config.yaml
activation: "relu"
init: "normal"
doc_mask: true
steps: 3890
Each number is 500 + 40 x the weight over its row's rms, rounded and kept within 0 to 999. Layers, rows and columns count from 0. Numbers have three digits each. The size before them is the row's rms in percent of the matrix's.

# up: layer 3 MLP up, 640x160, rms 0.234, rows 154-223, columns 0-39
# down: layer 3 MLP down (transposed), 640x160, rms 0.226, rows 154-223, columns 0-39
up154 100:566467545533584479525445482500470496487537544533520447522502541458452506511493544477452478547454501490519544546453433535
down154 096:460479446525496511482443438469533503445555513475494511450517544461494491530529551501505484472504443477532565474492488518
up155 101:504463528565384443487549527491426586463476531557534462534550420464480524504528466487535518521441568496486459470516457592
down155 098:447514549553506524526476564512526486498526461623558483530486556549511488534519460478572554497523504505500503498510531527
up156 103:457493513546544454516479556534567583485495509505485561518572456476532591459459479414528491469461467538489497460493490545
down156 098:507458461529502530476464505476508547456523479441565469512501594387490517505524486502536497473407487577448538441526504500
up157 098:459539504476427527438446528402470534588522522487528432542521522487539500438565508534460533537559485424577452491490450544
down157 097:488533423492506610516501542541496519542530547575447525543485509511570474605529465528545497479557524455495532396512448514
up158 108:462498470503443405499477507514485472533422512484457541498482557513494461524462423512564530537574511507496467515462552562
down158 113:515490520502463469503538495492520543440567445580523458515456500514529462509539558520457483552489517568572523526491413460
up159 102:515427562472476539546462532491479579402484482507523544481459447538489571523507544481551453555536446468518414494576497466
down159 101:440453508488584491524547509466505499572530483580466483478521479444469428583552485557445490479492543548537495525460581517
up160 099:537496564469448472522562528468436486434473562484475528483486454435477498564522454528499503480479537517548521469554550524
down160 103:519491531510476501472483495580472569473475520513478443507528503474490538504513489504516512506483530473443533485549421496
up161 100:555499505570482459478452489553459546540519510498497514555501446545494486427554499482553493500445452414473487457545482474
down161 100:471467464470504460547525485491514596465519478413494495512458583504532531507524564530388460491523506573539533480519548508
up162 094:471558467500576475426480483568429528511495490546477432513528448484451567490500467415552470473542440485382475505465485466
down162 106:459464551585493529562471445538469550467510505520546530535485439565473499491475444481429467465508526553525478469505462561
up163 102:422522492505526498471518535492551545474568520553530458490499502484520547505530529488560555519492438444514464476486498472
down163 101:487499483519536501519512458517532507454490504444404493534441468455463465444552455568572478484501477551524496498481477444
up164 091:533507517584554424480487451501394552532488506586431538528458468445485496505529499558559504394473502482464426540443486542
down164 096:513480468427541467500529534520406516502555498441530517490488560537480406401482554448525512464467525450451512460527472451
up165 100:426501504467478492502435555552508554599492440476471495468588458499520494472473514467459508508488468535540548541489490512
down165 095:535524486446551509448488471537545495470550438527458533509428503518516491463502522466521457464495499488492455463535428500
up166 098:481538556530524489607463477517467474550471508482456505522449539452483395540503514486446421516469513477540496530541505486
down166 088:556507526547478511488535511513550514464513441596497441526452429496483460456502460492488430503502527459502491469522456490
up167 088:525488420494540492475478556561487509443500496404518475507522490523435507495522425485511466480509534557493516518472521470
down167 105:546497555459536528558479461472516531482507483562537494546497489493535512491438539496485503536444452423592440507439498445
up168 101:461541555499443548496507447510521535520476430518557439544526467473517515410544443505534416462492432442435528538446554498
down168 090:456541485516532441522501511500474493532509448541487508513546417541604505531481520526483489432555483555447480544491501545
up169 091:484582508504472504501515538522496560504533509495551433495434528459480524493506484546552473569508521512530499475487581566
down169 095:491572447520507506490463474532427529493528547406488468511455540560544523485551443505511535507483479499572434451476548484
up170 111:492471456492572531546524510529524520510483510448535500461559538493545479489438504481560520544516427499437513512497490479
down170 112:436531569495450474499509467573503503441528494490488437495447536527507505551481557456549534552510378469518505506557507516
up171 099:473461487511570490478522459548503526545538470352586524478457404456516518560583517467478502477502485540490519448489533507
down171 090:514542533463439566464462461499510504476481576537495486547542549514534438514449434493535481458421526470536434510536488500
up172 096:527479498497542451554438522550557563559457414530463424494535506536518524516503566555466490536530496503533453534449423541
down172 090:469487491457488487506496508505521542512571497463482581410534523536458516423518464508497501572513428602458556616472477524
up173 096:550459492504485454607489465546534518566474432494541517517554553514469417496490514526502423505572535542443515562530527458
down173 099:390540482458567519466491510510477545558441426513501518403491599457507493520562473424486546532455467455491541484505529494
up174 120:520460547525531459467466480535460493534507513496540415462444500563545597491520555458431468511496502473540467524462501421
down174 127:507522512536475462509458457516470488530516487543486479514482477546461484509502461511439568447521508558620453395501432552
up175 107:408463455491423423540440458481512502564482501455509548516492511580456465452501463505516480490478514498453440525511465526
down175 098:589562448507493547518458473507420553475406533537486498536508482498518477488445512527527567532417530429467496511514516509
up176 087:474544536449511443479500533573500432504528558516452511432489535492504476507543513546506532487501478519476460500517528456
down176 086:476493527553535551533484471480468604476466470584507522491486462433497550526418397534526471472513499475553549484459498508
up177 090:473474505570449471536467553533468504529497586496496510504527568454450509493424507499481457501520522541432490587505535520
down177 094:542512501493551549494521476467484477506502513535519434536512522514445441485519558540473543569479504456499481446455433490
up178 100:479492545497480483490577546504460505563505491487464531521486511532528490521509540498487534463537463518450501538535556431
down178 095:526534511488496489485497500493495483455493519504466494497504452473476531554452485516543509484509441563564525482435500430
up179 105:557569528487567549432442538548525535502459548494540560449555436462498489568500554427479484501449491503531323523508453457
down179 103:527501562549489556468520452434517429505476538481474502540499534549498483492457474518428501499476453489508549532501536540
up180 094:494597524499517539483484527528542491450457587537538495503458498506479552495492445522477564528529477449495502518555481490
down180 099:515520529443485488534518548553470542461571472501468444477526502580452513469438511541508423477478497472526499533377459589
up181 101:472466485458489538494480427536401530566511506509502517451533438490467511588462462549506544547493575469496401507535479487
down181 098:532554539593449434463458522461485482464465503521525445521473542447523486481474474410472504514426472504493442452373543492
up182 102:467490551532504505566558459411510505466583470494539471503551493526503577459528523470530443449509384552589518604479481525
down182 097:523458467472533464443519510555538531463535457527459491484540517513505482482488500476554493535492528545439486527463524492
up183 113:539483475517452483501468522548440526452539522454474531484509538484558519500494465518521431484536459543489488525550495473
down183 118:496534344510448570499487474552522506465545519522526497513441475570508519562568537505460532490461481490497521574553498432
up184 103:507515452516463519488507519495467513488534486480488544428472497442535495453565514568509442518498502473406437565528530499
down184 115:531559467494455514557420507477532474521535553450555546406471451437448511513457505508504422490578568484451502532507500514
up185 106:469529477570489460496483487479442520519554423523495479498554519541450515465479523423497504498505499511432465536530434471
down185 100:525423481488505591461468564584450445418545526551507476487495472536552515460501503545524438537532482521480540494481561501
up186 092:521529553517463487470513496483495524558466458436548539448526528486431481509447451491503432506535473555561555462509617464
down186 090:526537451478412504508511469520461458465533517484493493509448492489457498582541581587505472448474513471466457462563409491
up187 105:436465491516493520538547526500554511443495521408523491531474464550559443498568589521509501499425470490524465442499561483
down187 091:503514441500445543502570498490588585506487457562470455511532501578439463501467518544518499410536528489451431454499519587
up188 092:530433569490562523502433539549460499560524468603515528510489493502434463600467509507512537527496563555520580449512511533
down188 087:468583418442460525457540493538502514543492512554540498528525523535467506492573502511522447477560472456554529511449551478
up189 095:512500539502540474503444455528469504486459526492487526479502410466500511545511540454475467499488501460504501495481536431
down189 091:430512442503495486521522444453485593542516528522490490450470454508483571531482467456475469554541509506526540468434437464
up190 102:467487488488483442468458546530528590476532511535485443529492409451463518497462555483470496563576535509527465509518513479
down190 115:475490547437533483440441503437551495483545497472520492517496494521568544533485520492487458519512482458574573501508546497
up191 107:488381507504472481445524486464500504506535506480536538486519438537414479485502532507525502471444502585524517519537515416
down191 095:512561474531574482461480539542512478512518534488498434478401482512496510471522516511479526610448519501492498478479497475
up192 098:533472499529473403553515464416471469527506521505498493543514444494456492503498474494481505517487508474469506525516520527
down192 102:516521460543470509485568543467537464471558445551495490514533582528485499513521460557467454473493454522530441515468518439
up193 088:525467490499439494468505512569483510461478584438499474500484487492477545530513492512426512510576481597451470498439493514
down193 087:549539457452566559494492488487518571465504396576489571507478435533482450522542514452546463535527546477505535493536459466
up194 101:533507520460485517531464495512480520533513499452503490495435502516537507487574466578500501523537522537492544538505493527
down194 099:507516458474495535487533496495518507517517517510500472481537513514534480482451510564584523554497506517480447516406536480
up195 112:454475476518448506517494564521487550471503472501450518527461497491509529508485495473558505438496519545550522497518577458
down195 114:459463496473521447485497445458497463511515443527431468459567540508478561476516488516494506502546535568495461521473516455
up196 098:421492541552527476503522487507549474467465478453539547431513390513516479466502542536555484462454554488522515470559414464
down196 093:510581467496545511540487577472434486524562439528475610508467514575440426454484529495486512415458449523469546498484486514
up197 094:510463546509488472524484451564479515448525510475466498512482507538510513509566477506565459480482509542543459458523553473
down197 094:536549538565456524409480500420534537477521520460516486482449528451602537473426566473540543506453458513450498481528495577
up198 094:457503454559438503512480478442506478472487430532444457568543516544520524476527488535570497514491477532521489504490505490
down198 097:483451471447521434524555471541466585526531544508468479549571416540555485479517517528486503444540474522511539501506486510
up199 102:493518515504506426527569548549500536470525567447494505457515441503490523564465512517491468517494499546511492579547525476
down199 093:567538444461448480513499517502492478459508537490467501553580489470542504474534501489458472503428519491504554453522534504
up200 112:521555463507477457542546628519575540502490435533485451606473508470449565519541482450554470505545504510558459537419505462
down200 110:498547464549470469426553548537435515444444456543470541623514539453490511504553552502545500454573548484513461490534459448
up201 101:443552519522484464535474464563486481526462487466573469492514402482526520509475453471560476489490397538474558526499507509
down201 106:494543472522536463525543496486508466467528476508561489493480499551550431542506439509543558505513486537496539447509470535
up202 098:507385532507575450520492510476459524452452543543559481432460451441479491478512589526468542551455464502518465473488532462
down202 110:380568527427501485528488544515496522525536472511473549484528508509495483613472487540570450483505514533457542504494504533
up203 082:468508542556524580509559482562495428474497451576488482493566454533575432504434555517454527505488474485548483547497514495
down203 087:482491494461485477504495460521522465568480586493452522516501473585456504493523450458504431503434502485453483524399522496
up204 090:510459503434551476456467580545530465524431530511515428490465481522527458545447541495467467471485514514505421479459559478
down204 095:513514493510467504458457566436511497496486526557528525494558534557539485523546562477520506476583411519491489549493515447
up205 111:473526472582494578516468517558512531521481571532488457438520456455459475484450543578532524537564487515481480572523572530
down205 112:472492453530473480541537499538512545405485439488477524502487529487570608512543491469446552494522534468504527472535498477
up206 097:454449518498493552528492508546530446475496496506426563487515494415506489441534545531474411474525533460549517501478564505
down206 102:473512549446585414562550533522465500545451471465553478493461522547466484475531510492583521520450543469482504496454502503
up207 097:510493563505463411457512502546473508498570494495494500522551502461468479463472527558544528555484514506541402519448498453
down207 097:470558523513550473520535481432509524555528560529505441500525507580494471505442545476594456524503471521502462544498518468
up208 107:489450468454533491442559469545491507433549472556507618508531402486494490508520574518453494479554439424543478522562511479
down208 107:448499457535474554481496538474444543485498480470515496596458523490561529400507567493438506493591517603505452465517575550
up209 092:537538432484519486453480513562487453495557413457493453482528455520477497523531487533516486497528500517561497555485482508
down209 090:575510509559462503520464522449450525448493605516493524526531543506565473453458512501475498458536488521480553407423496479
up210 093:497454542541501515454548500458482463526503494451460523474490503532500504473500505500431448547553497531505487568487476515
down210 091:518525450534474457511508544518567616498440547556483522531582450510507520485560524544550538496506502438459501424459575571
up211 105:501421496541450471490466400512474511544514529435549509539485485504474486520553493521511486528456496486493532455483550458
down211 115:452472533526530445474503463537498557493533456502554480467516543595490526475555527508492509521481491426466541443432471520
up212 106:411441490449538460486474424524488485508490508462495504473453474467542459558516479531512533529501559523516534490511447503
down212 110:498510473535532530524493537452464480530472529526515505454480514510497480444513528521423490515470503460551523616506525463
up213 108:521502502469493469466517493504495473539540514528519493477426473391500582449449543460494525503495458540445522524570498505
down213 102:612478478583507495513521496475454554513536472480534546557480530470557429515475503516463486536485489458522505481500440504
up214 094:530458553503574523479409483524509506451484513508505507446489470480487547533515547578438518485490536530561402549510495566
down214 104:464431465457493500507546534522574473568480526558533522490427525535450509521517513525496459529426486439440518497492528472
up215 101:466490511490469437523474420466485494528506484439500478379457461457499541543519530500491448441484527458496502492503466499
down215 104:500510437559519486474526582498545519515526499501524505444473524546448535440436519483484481516570522514491532521491522476
up216 103:514463421507509533448519498430477508539483528569462447454550442528414559549517505501503566548498549470500417503497492521
down216 103:498596489521489484533539473471593464468553541431543470459474542491485546451532476520481459520468462510540515541600473498
up217 098:484448448569536415543485502506500484483460446471445550506538503525465532581538493498552537539499515455470479520485497494
down217 099:513466530460467537556514464434495487467513458542452494538546545507502493483451471463550497536441521458532468565517461530
up218 091:477452497480511493555452536559540533544466489543545539480477500473485590506493534461517512472453460501504501482589469550
down218 098:532551479522465412563502512521493465503493466515439515494541453408490481463500505559488483492514527525534566470516509471
up219 099:486509538462554451529493492521512554514515463510509485479492528543517505463500507479521532524382482503454406490534500466
down219 093:564523507453473509491415492538518415419555538491469483540566513477512491485435527504475575522538532507429512514515464585
up220 098:454448532498560473484499452508530463566524542463534458522502488496555493555492522502439473470468460534495459526540471473
down220 097:580505487501486505560431488572430578445547526516416508572492458466554486561538488524489526481504536505469498531467472522
up221 121:525519488447582525557487459508484540562518467512462612447497495506515438487443467515539524487482470522533461548530498497
down221 111:492535535483499479556467506450477526562466466534489520493446498425535538543528504464491446520510563415535528451590532540
up222 100:415556492472544461521505416564521549532464561491451456462534493528512514500462574553483522424597487515543513451490514544
down222 105:511542567519461502433439482469551500500468493498562492491437519456468437458474594464514449450524485518414513494522461494
up223 095:466475548543491516496427566493542474571495542515487541530505501468420489474516566531508520542535507368474514498525439558
down223 093:485559465489453508564536471432439520473563446558551548452460461473539487473537505535529451432475508461468409465543443458